Weights of a small GPT-style language model, trained from scratch on English Wikipedia: 127M parameters.
Each number is 200 + 30 x the weight over the matrix's rms, rounded and kept within 0 to 999. Layers, rows and columns count from 0.

# layer 12 attention key, 768x768, rms 0.13, rows 668-740, columns 288-383
201,209,203,215,186,227,205,248,232,234,192,225,185,191,203,151,172,199,173,195,153,186,222,187,153,224,247,228,244,240,241,210,264,206,130,214,182,206,188,214,255,114,196,195,204,213,188,140,186,181,211,236,204,251,261,242,207,231,210,241,244,262,175,171,219,167,218,205,169,198,174,215,210,229,156,202,257,142,187,193,193,165,248,193,185,155,193,155,207,223,160,192,219,196,208,242
185,261,202,207,238,195,189,200,166,195,242,156,179,215,230,198,211,148,155,190,172,214,179,208,210,192,203,199,228,192,174,147,190,144,202,198,244,180,127,195,229,211,209,206,245,210,236,179,187,167,229,185,270,191,204,198,162,207,210,141,232,202,197,250,238,184,165,191,204,232,165,240,238,241,177,161,170,128,184,223,202,161,197,126,217,207,221,193,201,175,228,162,174,224,199,179
188,224,204,173,278,218,145,187,140,241,213,180,133,190,195,187,198,156,191,232,154,193,128,147,196,247,196,189,184,196,138,248,220,244,226,203,208,192,190,198,176,212,134,258,251,221,172,223,187,206,238,199,178,157,247,235,148,208,259,279,222,242,245,164,208,161,204,196,230,240,183,172,200,236,194,93,193,188,155,164,184,208,172,197,171,184,235,115,218,204,137,223,130,194,240,261
132,225,190,186,209,243,217,164,211,234,242,197,189,219,211,263,198,193,249,212,192,195,181,188,217,202,189,206,202,210,200,218,206,190,106,219,196,233,204,152,185,181,228,178,240,158,222,236,178,214,181,190,236,149,183,195,218,230,196,247,224,159,247,229,209,149,236,233,194,211,220,222,232,228,212,142,229,153,245,142,192,207,222,174,175,227,198,202,206,219,183,201,202,197,215,218
246,168,221,196,192,116,146,214,197,178,228,253,176,162,207,245,250,187,151,217,166,140,219,244,187,168,127,157,166,201,174,194,234,201,227,230,224,171,135,262,194,177,174,273,233,203,193,228,177,161,157,163,195,231,203,266,218,236,161,201,259,191,164,206,218,201,227,178,213,195,178,146,239,132,166,203,222,199,168,210,229,180,173,196,230,194,153,188,241,200,176,201,248,197,217,210
207,142,241,150,250,241,106,158,153,182,222,185,190,201,222,241,208,193,199,177,165,211,224,214,178,202,190,173,149,234,228,230,166,220,177,217,239,227,166,202,206,200,153,227,196,187,203,267,225,186,159,222,210,230,229,202,189,222,237,177,242,160,206,170,152,144,205,226,270,216,199,202,189,203,195,197,178,223,117,237,182,182,191,156,232,242,192,183,170,168,172,188,200,163,132,197
221,161,151,165,150,220,199,223,167,168,192,163,222,210,190,217,279,189,173,162,173,192,172,206,202,128,199,193,197,220,221,210,137,208,180,227,225,184,207,198,198,183,195,267,184,209,219,219,213,200,152,166,186,198,225,175,225,290,224,228,167,215,199,161,225,230,167,203,184,208,234,199,175,183,164,172,151,192,124,214,258,261,206,164,138,222,163,173,221,229,209,223,205,157,200,155
258,211,181,205,194,174,162,195,223,248,241,193,192,172,243,262,203,220,202,190,185,176,163,212,215,216,198,226,175,175,188,142,200,200,187,190,211,153,206,215,144,175,228,184,183,214,183,213,213,230,267,187,202,180,227,137,151,159,241,178,220,215,245,146,187,254,213,196,250,204,113,221,256,214,268,140,264,165,183,113,237,190,219,198,193,150,199,206,246,196,176,242,225,203,218,206
177,176,218,221,149,184,228,222,156,221,182,235,141,249,168,170,163,178,145,231,158,194,239,176,217,252,202,181,120,222,154,254,168,175,200,194,221,204,257,236,227,209,182,179,297,223,258,188,179,221,169,186,137,213,260,196,167,220,180,266,180,184,226,180,214,241,188,279,200,219,180,203,202,106,227,212,175,190,223,164,175,191,166,191,197,196,177,152,167,219,168,184,268,192,192,173
106,240,202,168,240,142,232,218,204,218,201,171,211,208,244,190,140,147,198,229,198,152,208,196,200,208,165,164,180,195,219,210,201,187,180,251,237,187,204,194,165,186,159,181,181,243,165,170,232,171,187,223,213,250,149,165,248,141,223,194,168,206,210,205,208,187,267,214,165,174,189,182,208,208,198,136,186,160,199,201,170,158,222,239,161,182,169,200,187,242,203,197,230,187,228,200
157,211,140,246,267,249,237,164,189,194,208,206,245,216,213,240,195,205,157,229,215,162,179,168,181,208,211,187,159,131,212,185,181,214,254,170,183,184,170,210,184,220,194,177,225,204,215,163,203,179,219,174,185,175,236,188,190,202,185,181,217,154,188,214,182,190,234,223,234,156,164,210,178,210,208,256,192,205,199,242,201,187,237,237,215,181,220,214,205,219,191,153,248,169,218,176
246,221,217,174,259,217,170,227,200,218,174,229,185,256,230,216,244,229,180,200,196,216,186,194,159,173,221,243,189,230,176,191,195,175,241,173,214,119,143,217,180,205,237,213,175,256,179,196,246,264,138,203,254,186,186,193,216,253,208,218,199,194,214,228,189,216,182,212,192,186,167,186,267,196,181,183,267,194,160,197,183,239,170,189,188,180,143,210,221,199,210,237,164,187,201,209
269,239,237,199,214,214,199,173,224,199,123,225,202,243,221,211,245,135,249,190,228,192,200,196,162,209,226,171,256,154,237,233,160,192,161,225,154,166,202,226,215,227,208,237,252,200,196,211,176,241,206,173,221,187,212,211,269,146,207,209,217,182,183,145,177,161,221,243,173,192,217,210,228,165,174,228,151,217,219,192,232,246,274,204,177,148,226,177,189,189,214,217,177,240,284,202
244,134,211,215,243,165,205,148,152,248,207,214,179,199,230,178,228,206,174,209,196,178,149,134,215,185,181,203,274,223,193,149,288,118,172,208,168,175,212,180,249,202,214,162,211,222,202,190,178,132,177,192,173,211,266,200,172,196,215,208,225,189,205,170,207,232,231,304,247,148,198,190,233,250,197,197,195,260,268,217,157,111,208,277,242,183,196,232,176,188,218,185,255,212,211,206
191,267,197,206,213,267,176,202,247,202,256,149,173,252,210,203,217,250,215,236,219,196,225,189,152,267,236,222,205,212,241,215,156,152,216,210,196,181,139,221,165,236,194,130,214,185,219,203,174,180,169,193,194,155,248,155,173,144,233,213,235,139,201,157,192,151,206,171,209,205,222,181,180,171,230,250,201,166,219,283,202,273,166,209,163,128,196,222,205,210,189,232,236,201,139,226
228,158,212,169,169,195,238,203,154,161,168,214,208,195,159,228,259,213,196,221,175,147,187,221,173,157,191,185,261,227,167,180,232,216,170,230,263,164,229,134,200,155,160,213,170,232,180,171,163,181,193,114,120,209,225,200,226,248,232,185,253,189,213,194,195,175,180,209,190,143,219,244,196,226,174,212,194,247,203,210,227,209,188,213,261,186,258,141,178,182,241,239,230,193,178,207
204,243,172,163,181,221,187,198,169,215,257,257,176,168,197,165,190,221,170,235,168,243,180,203,233,165,210,256,204,159,236,173,230,245,256,231,224,212,222,195,175,248,235,214,208,236,235,161,207,197,191,201,215,172,192,225,192,191,199,204,208,210,213,259,199,270,206,174,195,237,175,194,189,183,188,221,181,219,182,186,228,235,194,173,142,205,158,171,150,237,221,178,156,218,206,212
218,189,171,166,220,179,220,188,226,249,229,240,189,202,204,152,177,183,223,178,177,217,188,159,241,202,197,185,183,211,185,175,216,169,201,185,175,200,188,223,227,203,185,271,205,214,273,192,182,212,186,205,209,193,191,156,246,199,226,180,170,209,199,198,170,194,240,242,216,190,148,182,174,218,209,207,152,181,195,160,207,216,199,186,175,202,210,139,238,216,178,253,186,178,213,193
208,218,156,169,200,152,218,225,203,220,190,205,222,168,175,165,205,246,270,159,227,153,242,212,193,207,216,231,129,163,195,243,225,166,240,188,156,241,192,211,204,223,200,218,234,263,215,242,211,216,200,221,218,200,173,173,210,203,204,249,175,335,169,175,165,219,195,168,250,219,231,148,161,203,205,237,229,214,201,154,259,209,223,195,220,193,218,203,193,199,179,217,181,222,184,182
280,178,208,180,202,193,132,163,285,171,244,188,225,231,214,189,172,252,178,190,231,228,236,182,170,214,242,207,177,192,173,186,135,188,196,228,225,199,211,196,236,171,255,214,138,219,225,169,225,163,176,217,209,216,188,235,228,116,266,234,161,179,202,196,178,171,207,216,149,174,205,178,247,200,196,191,199,202,202,208,210,200,240,224,197,180,224,196,152,206,185,197,231,226,196,172
161,229,203,255,213,175,171,197,175,248,243,236,168,198,197,214,199,147,232,190,207,180,128,136,250,175,244,171,258,200,170,198,225,215,140,201,186,179,204,208,171,194,246,222,219,226,167,175,197,183,204,211,250,150,137,231,237,131,206,228,138,179,176,199,203,216,207,198,210,143,215,211,253,224,213,243,236,235,211,243,194,195,183,139,134,243,147,252,209,186,185,218,196,224,171,140
215,175,262,209,165,211,195,237,282,135,171,211,249,199,154,183,181,196,206,216,228,207,216,197,182,130,209,136,159,221,195,218,224,184,223,183,245,206,225,206,175,174,237,185,243,168,215,171,199,227,238,148,172,224,211,228,144,138,217,183,230,265,209,183,200,182,275,166,200,213,167,187,170,199,219,143,146,167,157,155,167,165,266,185,185,214,205,174,184,181,174,218,228,145,191,224
212,161,176,173,207,205,207,195,190,178,150,172,252,197,229,205,214,188,199,219,201,194,163,203,228,235,170,210,198,236,194,126,145,214,174,164,236,207,195,249,211,205,159,175,125,214,164,187,188,230,212,208,219,211,148,222,164,167,178,216,208,199,210,226,252,222,230,191,195,195,204,144,225,219,182,153,202,195,174,185,144,211,166,234,217,196,219,152,205,199,203,242,187,175,192,131
204,181,196,205,164,204,186,226,212,155,244,191,215,193,194,185,223,185,211,203,193,164,160,195,164,257,172,217,222,182,235,237,256,216,170,183,224,198,265,149,198,220,185,162,196,197,202,229,226,216,203,173,180,202,255,204,113,146,171,207,229,210,208,233,180,214,214,188,203,218,206,176,209,237,205,204,200,256,185,228,184,174,183,225,188,172,278,222,220,242,267,189,213,237,218,211
190,203,225,230,220,241,218,226,288,239,260,238,255,167,228,179,265,194,182,218,168,175,183,223,213,188,180,203,169,148,242,168,190,220,144,210,179,219,240,218,204,230,198,210,234,187,157,191,246,213,169,212,214,217,204,155,279,147,223,227,239,168,185,212,205,223,220,230,231,208,212,221,265,186,222,228,256,184,229,172,170,179,246,153,159,195,225,241,170,203,228,207,226,215,255,208
169,172,227,249,192,204,171,215,254,240,209,188,189,216,196,217,183,142,190,207,188,211,212,231,196,196,255,305,242,205,209,195,138,229,190,190,173,177,180,189,265,228,166,221,178,193,159,242,171,138,196,160,177,184,162,179,214,172,198,169,192,194,222,215,178,228,194,231,199,227,241,169,164,173,210,209,223,181,183,186,226,164,199,171,180,161,132,208,214,199,217,222,231,244,214,174
131,197,198,185,205,206,154,179,174,224,195,188,184,262,189,218,150,193,250,203,192,252,186,231,224,237,130,256,194,226,161,174,206,162,260,207,215,238,231,232,202,216,173,192,250,209,234,216,229,194,233,203,186,172,260,187,179,200,234,190,211,155,201,235,170,232,146,230,167,164,150,247,210,173,221,215,210,215,253,192,172,204,205,235,216,201,199,188,190,170,234,162,167,175,246,207
129,253,159,229,233,198,231,221,183,201,168,151,182,164,171,210,220,218,199,231,187,169,182,154,247,189,259,218,188,135,196,187,199,222,242,182,184,181,166,224,208,151,165,190,186,220,202,227,167,223,220,147,221,199,223,237,217,208,226,195,215,230,158,209,238,159,276,190,169,159,190,150,187,147,153,192,204,214,208,193,189,258,193,215,241,181,290,159,214,214,198,176,182,207,221,211
189,236,225,189,208,192,187,237,228,185,161,263,229,214,220,160,176,182,216,234,211,129,164,180,195,186,151,234,226,128,244,184,146,204,205,233,196,249,232,189,191,180,198,157,208,146,194,261,217,233,208,190,217,167,211,219,133,223,176,159,172,153,222,166,232,243,212,201,201,207,203,232,180,220,214,256,204,202,185,158,200,206,208,216,230,240,198,208,197,160,176,199,204,228,181,187
163,142,187,226,207,201,209,202,191,153,222,227,190,219,188,253,193,253,196,183,206,213,213,200,184,161,167,274,188,223,198,172,140,136,205,201,185,191,186,209,225,193,260,239,211,162,208,185,177,191,165,210,214,226,180,213,198,231,230,208,255,226,233,179,204,172,110,218,232,278,214,200,286,206,197,182,224,199,192,200,212,175,220,202,224,200,211,249,247,225,221,230,221,225,177,229
217,160,212,164,217,163,200,240,164,217,180,181,170,221,232,191,207,233,215,183,182,200,222,193,184,202,267,158,209,223,198,232,199,146,217,173,186,185,219,200,231,246,168,195,235,144,192,185,237,160,170,216,214,171,191,214,216,250,202,196,206,196,199,178,196,193,208,213,224,220,164,203,192,197,208,219,166,230,138,190,178,229,219,160,202,253,188,201,178,193,185,208,193,200,164,171
223,190,143,214,191,137,210,187,152,184,190,197,183,142,190,205,236,231,142,169,174,213,144,100,181,284,230,232,176,204,165,151,255,195,198,261,214,242,168,193,160,235,169,167,293,181,225,193,190,166,250,199,199,215,222,255,200,157,196,220,208,208,185,171,200,169,206,229,217,230,221,175,257,131,256,216,181,206,226,174,131,222,278,181,171,167,199,164,221,230,230,181,262,202,195,251
169,189,140,140,196,254,178,270,223,190,232,229,153,203,179,176,210,204,185,214,146,159,281,169,255,196,233,185,265,159,205,179,153,230,133,176,185,218,169,171,226,217,147,193,225,219,244,205,189,190,224,191,224,265,219,173,215,182,177,187,231,152,220,166,234,201,139,156,233,207,220,188,187,232,202,178,166,213,191,185,178,198,185,206,196,206,171,231,217,218,196,160,204,219,180,236
181,243,219,208,243,172,203,111,236,242,249,190,166,194,201,212,191,183,163,164,233,184,240,195,190,186,194,220,205,211,208,171,169,174,174,163,181,180,154,204,221,213,192,136,165,175,225,171,187,171,237,216,216,159,247,186,176,194,248,171,185,241,186,247,246,199,232,241,230,162,198,261,199,221,242,208,235,170,222,153,210,207,210,209,263,167,151,193,224,187,221,142,191,231,205,219
174,181,242,222,160,254,215,148,241,201,178,229,201,201,144,164,225,244,219,174,165,184,235,220,215,205,239,187,191,188,204,140,219,218,188,174,194,253,172,235,215,167,186,206,200,140,245,202,220,156,209,155,201,174,156,206,202,245,274,247,233,179,213,136,189,189,187,236,248,158,191,226,226,231,227,201,252,235,185,139,199,226,190,213,188,228,240,144,183,201,172,185,214,205,238,211
187,180,242,175,150,223,215,224,218,144,199,179,190,218,198,188,205,181,226,163,178,232,176,203,187,221,222,198,199,200,185,195,172,188,202,218,220,213,106,185,228,165,194,231,223,211,154,170,178,195,222,133,208,218,197,201,240,210,194,208,200,209,230,219,201,232,223,187,167,247,203,165,92,175,142,215,194,223,242,185,154,222,211,216,230,193,186,182,238,167,157,205,219,180,196,166
159,200,222,240,161,194,175,209,237,163,155,192,260,219,152,205,153,222,192,111,179,216,211,218,235,191,180,164,156,174,214,166,197,198,190,137,228,263,232,202,197,187,185,170,233,216,200,204,185,178,157,177,220,201,210,129,222,253,178,186,236,213,217,212,208,184,222,188,208,195,236,171,205,209,236,180,177,185,206,191,211,182,182,208,222,209,241,185,210,156,177,205,177,218,254,264
196,211,163,171,288,220,239,226,213,245,231,185,140,239,182,161,197,226,162,248,215,223,204,232,193,226,176,150,211,199,193,173,171,214,182,147,195,228,168,182,202,194,158,193,211,133,252,195,192,241,173,196,181,179,216,188,171,202,203,230,207,240,201,206,180,255,211,226,207,235,212,185,144,186,237,226,203,114,181,170,246,177,213,213,175,229,207,183,163,166,227,173,235,180,241,216
215,196,190,138,196,142,220,155,251,164,196,224,149,195,246,183,276,163,207,206,197,216,233,258,198,178,229,213,177,177,259,245,182,149,232,164,193,222,191,181,259,183,164,184,181,220,254,187,218,201,263,164,228,186,173,224,226,171,255,217,178,203,222,209,191,237,185,264,213,184,166,201,157,185,206,191,223,170,144,192,141,248,243,200,199,168,185,213,156,152,200,183,149,207,252,153
154,207,167,130,210,176,208,231,133,189,235,145,165,171,187,212,179,267,179,168,261,170,197,198,243,216,251,230,183,219,264,201,176,141,212,206,224,195,203,134,254,204,197,208,249,209,136,171,241,209,247,174,160,194,182,195,130,257,209,233,198,114,194,222,176,167,217,212,162,185,270,258,207,169,154,216,218,197,215,188,182,193,180,187,159,206,197,227,203,185,177,249,176,210,223,194
122,209,233,150,173,192,188,281,170,173,177,178,212,163,211,191,224,229,195,212,171,251,256,189,202,221,180,117,186,175,187,136,186,195,184,192,174,151,216,195,223,211,183,197,238,172,223,198,173,210,181,222,191,268,211,224,189,203,197,271,203,251,274,195,222,179,217,179,198,201,161,198,210,175,186,158,242,186,243,205,292,187,180,236,210,186,167,252,223,178,178,240,201,198,147,201
227,184,215,237,217,172,231,166,165,224,194,179,242,118,261,231,201,182,217,184,157,257,222,156,175,214,182,232,202,278,188,174,180,227,175,232,209,159,221,189,158,184,229,190,199,228,243,194,176,179,182,227,173,185,218,194,161,205,186,230,189,228,149,166,203,206,220,185,245,190,183,211,228,216,121,197,232,158,164,220,153,198,215,215,196,146,196,143,199,255,201,217,175,147,181,212
196,205,193,270,217,228,218,196,181,211,202,183,193,187,238,162,180,197,187,220,259,179,212,195,175,199,183,216,152,224,206,205,228,237,162,191,227,221,214,240,177,228,152,168,222,159,243,174,156,161,206,239,177,161,244,124,187,203,174,122,212,210,225,153,195,209,236,196,241,209,165,293,213,184,225,219,182,196,169,171,150,164,218,208,211,222,211,180,178,179,174,209,207,172,200,220
189,207,244,219,187,186,202,176,216,210,193,139,185,293,144,167,269,150,161,186,219,245,215,208,212,160,217,267,186,220,173,181,210,242,220,177,222,196,213,216,190,231,144,140,187,183,193,240,297,189,217,264,191,191,186,239,173,189,169,189,166,226,165,227,183,270,198,229,181,220,184,191,220,159,220,164,163,230,235,179,242,226,225,248,198,184,213,149,187,213,165,222,156,191,229,224
260,174,207,153,189,186,178,139,149,194,202,235,203,203,191,175,137,260,199,210,169,174,223,198,214,245,203,165,185,156,238,185,307,187,204,241,206,203,222,256,220,196,210,232,195,184,243,219,205,260,182,188,139,200,252,213,169,202,144,185,211,159,227,124,196,218,170,213,205,179,226,176,229,208,157,203,196,213,150,165,226,143,217,231,185,201,196,242,154,181,159,200,187,204,185,160
219,225,175,215,206,187,173,156,209,186,195,169,214,225,214,197,218,145,206,160,206,175,190,238,219,210,220,147,210,207,250,220,214,187,182,209,210,168,190,244,228,242,151,193,172,189,250,162,227,192,196,170,136,214,225,212,171,235,238,192,171,180,189,178,214,247,176,179,199,203,206,156,249,190,163,264,136,206,206,150,248,235,193,207,204,188,209,166,185,245,180,259,176,197,191,194
193,154,229,267,202,207,226,200,247,210,215,225,142,198,199,221,164,244,181,205,169,194,232,159,186,139,191,201,228,178,248,193,234,145,236,264,256,224,236,139,229,191,229,129,230,181,201,176,172,237,247,210,174,186,213,203,198,192,215,171,180,211,170,235,214,164,174,200,221,207,177,195,196,173,179,191,175,224,203,174,184,226,173,193,175,240,197,203,165,262,190,197,165,184,149,223
218,129,180,171,180,191,215,259,201,182,221,188,230,230,204,212,188,200,163,139,260,186,202,229,211,214,227,179,177,236,217,229,167,202,165,189,175,230,153,153,231,233,169,182,237,176,177,147,187,215,138,135,198,231,246,203,235,183,189,187,182,189,194,221,201,220,191,155,165,174,234,210,114,190,170,168,211,157,178,202,229,177,174,172,162,264,246,194,185,199,218,186,198,196,205,157
156,176,200,224,215,226,176,199,205,173,182,221,152,178,193,259,160,182,177,213,229,131,220,221,165,175,182,179,194,177,209,234,175,176,253,253,163,181,184,168,195,210,251,180,163,193,218,205,215,179,176,169,234,225,211,259,214,206,241,137,208,236,227,226,250,203,198,179,242,229,196,159,171,184,193,205,139,185,196,213,186,196,141,148,271,196,222,151,252,278,170,190,170,230,198,224
254,211,241,270,264,212,199,200,180,248,198,195,189,229,207,162,233,215,201,224,234,178,184,144,155,232,187,157,227,191,210,188,176,197,222,162,207,241,162,194,198,238,209,197,216,208,196,210,214,222,154,200,129,228,253,232,217,246,180,238,178,218,159,169,214,164,177,214,206,155,203,208,157,226,235,211,197,228,257,234,228,213,170,264,249,215,186,167,197,235,217,228,163,167,230,236
211,211,196,242,226,300,188,198,178,250,161,241,261,253,228,175,183,158,239,167,180,165,199,168,157,233,206,206,214,224,238,163,170,156,205,237,176,157,174,242,190,214,191,235,191,213,215,210,186,182,195,259,201,208,186,204,240,266,244,213,205,154,205,206,189,189,225,217,208,172,211,204,196,211,224,156,221,252,210,189,201,225,202,260,161,238,161,185,237,266,224,254,223,227,185,156
274,135,206,231,156,197,166,212,203,208,274,216,211,192,209,185,205,194,140,212,196,221,178,196,204,229,201,135,195,173,224,225,206,206,198,220,173,157,197,163,163,198,189,214,169,255,235,304,203,170,167,208,176,190,205,197,180,214,191,235,192,236,162,221,189,181,211,163,130,144,222,247,188,162,150,157,188,200,171,160,247,208,199,125,187,218,227,193,201,175,228,125,255,244,153,237
213,198,216,209,187,247,201,208,236,185,203,163,179,251,190,198,237,244,237,187,223,255,176,186,211,226,215,204,202,164,255,233,212,201,138,190,227,160,199,241,169,168,207,202,179,232,151,202,161,211,173,202,216,188,228,162,214,237,147,192,188,179,234,224,174,219,163,218,243,183,191,153,242,217,179,235,209,234,251,179,228,239,175,216,188,177,223,227,169,150,206,185,212,182,177,165
164,192,203,155,187,226,170,232,234,216,267,195,187,189,185,140,244,204,209,198,162,183,187,218,191,166,254,149,247,213,153,216,280,152,216,185,201,155,182,211,178,190,196,191,193,180,229,242,184,217,190,258,160,158,155,173,165,211,189,188,175,224,196,215,199,251,233,181,191,196,197,219,189,205,225,226,141,204,148,250,195,196,220,205,172,220,203,205,209,229,188,159,189,151,214,195
171,227,193,209,209,146,183,207,194,149,257,208,231,184,201,227,224,240,233,215,178,203,168,223,277,200,208,205,190,186,234,185,212,166,241,244,176,199,218,219,203,227,187,209,227,184,216,231,199,186,222,234,177,152,252,232,211,210,178,248,201,207,160,189,225,194,223,173,135,201,181,142,190,115,259,157,188,173,188,205,186,186,250,238,213,193,189,215,173,203,228,227,173,140,210,197
241,180,133,216,125,203,176,155,252,179,178,189,182,177,165,216,191,165,237,193,229,159,213,157,205,286,199,186,239,209,236,196,237,187,222,266,157,167,191,200,197,214,156,164,212,224,226,209,197,137,216,197,216,192,209,186,250,231,166,189,205,163,211,221,207,192,187,175,201,197,192,240,170,215,220,275,203,215,239,205,169,206,156,152,182,235,235,231,162,169,163,175,230,125,247,197
202,215,244,215,161,230,222,199,234,220,208,183,231,158,220,246,201,231,180,171,181,212,162,128,207,255,209,203,184,160,179,158,200,191,210,216,162,190,179,179,232,244,207,145,241,164,212,254,196,252,214,228,161,151,260,243,218,225,185,218,125,216,178,203,212,203,247,173,256,194,207,139,217,148,236,188,190,210,202,194,174,157,219,205,281,172,152,213,209,142,203,206,197,192,150,190
182,174,193,211,178,200,185,156,171,179,234,211,111,171,190,220,158,216,123,157,183,194,265,127,193,210,184,205,224,136,187,251,203,225,183,168,211,187,219,210,249,174,247,151,153,271,184,232,195,219,229,160,185,214,199,218,206,232,232,224,186,160,197,185,184,260,201,203,191,167,200,204,221,224,241,167,178,197,195,212,161,196,213,241,220,181,203,160,181,168,164,223,181,191,231,200
189,233,180,184,194,202,220,168,162,215,197,171,209,218,204,204,222,185,201,261,102,232,215,209,245,110,213,169,231,205,207,211,186,241,175,183,301,197,177,182,170,156,161,236,225,174,216,182,171,170,227,199,220,190,194,184,157,213,237,227,221,190,264,194,220,223,219,220,166,177,141,260,197,180,249,196,196,253,155,205,201,181,147,212,215,171,199,208,226,167,189,184,292,194,177,196
195,241,186,217,163,226,155,207,252,254,210,224,254,193,208,182,216,206,190,208,238,266,185,222,196,199,182,227,221,185,158,221,272,219,202,144,188,130,206,239,185,216,170,230,161,191,249,197,175,172,203,168,210,209,143,188,235,188,145,244,190,182,203,212,198,237,169,166,163,205,229,145,216,165,150,211,202,186,202,234,175,198,168,194,174,209,159,255,198,216,139,230,201,202,204,149
243,216,162,207,226,195,197,236,169,198,160,181,208,181,201,195,213,170,206,297,207,229,247,233,209,173,216,164,250,228,208,158,193,207,194,247,184,217,177,187,170,196,171,211,227,197,207,214,224,208,182,207,241,186,228,173,161,197,237,221,255,183,202,224,168,217,217,219,227,175,172,154,170,232,198,194,218,184,250,229,159,224,205,294,169,201,193,219,244,225,221,195,228,184,177,235
163,209,190,219,276,230,198,186,238,233,170,226,222,175,190,173,201,242,191,176,272,231,224,133,188,202,219,199,188,217,223,149,207,179,253,179,210,195,189,227,200,214,197,146,205,243,194,238,191,261,149,172,211,205,191,142,189,199,247,191,168,197,174,209,183,203,223,178,229,181,178,145,196,172,207,156,255,182,205,163,196,176,193,168,217,163,225,195,244,184,181,182,219,137,211,222
221,196,195,214,148,259,198,251,175,192,150,167,204,196,177,181,141,187,175,217,226,188,218,189,213,207,216,173,189,209,301,168,175,208,209,206,198,214,204,164,159,252,195,174,152,271,163,149,214,239,157,230,170,234,193,175,190,181,178,222,257,197,226,202,211,189,211,188,220,217,183,185,172,240,191,206,222,185,207,223,170,176,175,230,198,242,173,179,192,236,229,272,173,203,203,206
195,185,177,193,226,196,160,250,204,183,162,240,222,138,189,177,188,250,191,215,213,179,259,210,190,226,216,222,207,239,168,187,186,223,160,256,238,217,187,191,199,191,167,219,215,240,141,217,206,158,209,198,246,194,230,209,210,157,192,249,199,239,200,229,247,230,199,146,201,226,214,192,216,185,198,176,277,202,205,193,160,161,243,183,217,245,203,166,179,173,234,204,165,193,211,158
180,165,208,150,215,196,250,229,157,217,212,197,185,228,269,277,244,206,201,149,185,228,193,159,274,232,188,277,202,209,136,202,149,197,155,203,182,136,221,199,163,176,199,203,240,203,241,152,194,148,186,201,268,234,147,225,172,177,160,258,169,225,205,149,202,170,238,189,189,197,215,229,246,235,176,250,230,210,244,147,163,164,195,197,155,296,201,175,189,201,212,219,142,224,184,142
176,199,234,168,194,224,223,195,210,232,207,131,231,203,266,197,213,151,233,240,239,192,172,193,204,146,193,158,202,230,195,153,235,199,184,209,207,157,240,223,178,201,227,208,233,164,212,235,249,165,217,201,134,240,136,217,221,194,195,237,154,195,129,193,209,174,177,161,189,216,199,268,204,183,202,178,183,198,178,188,221,148,288,203,218,221,171,177,178,186,260,194,285,184,123,184
229,211,193,150,239,185,159,178,199,175,183,221,197,246,187,255,201,238,184,230,206,199,174,229,280,205,185,185,184,149,174,174,128,201,159,183,114,197,240,247,224,150,151,225,179,231,232,228,224,140,148,167,210,166,218,244,166,226,178,186,155,259,188,140,213,188,207,234,216,214,197,193,160,236,213,184,110,194,212,154,215,201,200,230,250,201,185,215,158,157,153,172,199,246,153,240
192,201,164,158,234,204,211,201,251,204,240,224,235,181,248,197,187,188,171,205,201,197,246,268,150,184,205,248,236,224,145,153,171,212,219,168,218,224,166,235,178,206,220,236,184,232,239,188,178,226,179,261,181,164,182,211,204,173,208,210,205,272,223,165,207,210,206,265,147,195,219,199,201,233,217,179,249,224,242,179,208,236,130,194,189,190,210,235,217,212,230,153,219,190,256,175
166,198,227,207,208,211,177,200,208,188,209,255,249,199,158,197,211,183,206,166,193,182,228,161,230,170,164,179,177,191,174,199,199,146,197,206,171,71,201,151,188,224,163,163,220,222,214,185,192,143,249,181,161,168,199,194,195,195,209,205,238,162,183,182,230,216,200,207,176,203,166,169,220,236,187,197,226,229,194,151,169,232,257,187,167,136,222,142,215,221,197,202,150,248,186,142
195,175,202,222,193,118,114,217,166,145,207,243,173,190,219,237,192,168,208,206,172,146,178,233,229,208,212,129,226,260,218,187,230,229,201,219,240,255,143,218,158,215,180,139,228,181,148,218,212,228,137,223,129,178,221,198,244,197,231,232,189,180,257,240,218,213,272,245,242,227,165,219,218,201,229,224,203,215,128,152,198,183,206,192,190,290,222,170,179,185,244,166,212,259,179,229
173,144,182,191,184,207,205,160,151,242,216,195,204,229,233,194,230,152,177,195,169,217,198,209,194,160,179,187,244,185,204,192,188,186,218,200,228,238,216,166,236,186,188,220,194,162,191,191,209,184,242,274,225,199,238,213,160,238,182,195,219,238,148,233,243,178,194,182,235,194,189,167,183,187,211,159,259,218,242,211,221,213,221,164,230,180,201,176,250,199,216,185,192,213,219,160
210,184,193,233,208,230,221,224,250,185,258,237,215,233,183,232,256,235,194,205,205,224,174,173,202,209,203,216,188,164,212,176,198,193,231,155,196,295,241,217,216,202,213,227,166,254,187,226,172,161,206,210,176,161,265,184,187,171,227,199,214,239,197,176,158,225,207,167,248,191,232,220,148,163,222,226,187,201,275,222,168,196,192,153,222,183,249,226,203,198,208,188,282,161,179,218
208,192,208,161,237,164,230,222,184,264,133,256,166,204,241,197,236,206,178,216,214,237,185,144,213,164,182,242,220,155,209,196,193,149,155,269,195,193,173,172,169,255,226,246,206,133,160,208,212,202,163,216,197,166,230,183,229,217,229,204,153,223,141,235,235,166,182,217,145,180,161,218,218,196,201,205,225,176,230,256,221,183,198,156,201,291,181,193,192,209,206,207,224,242,194,180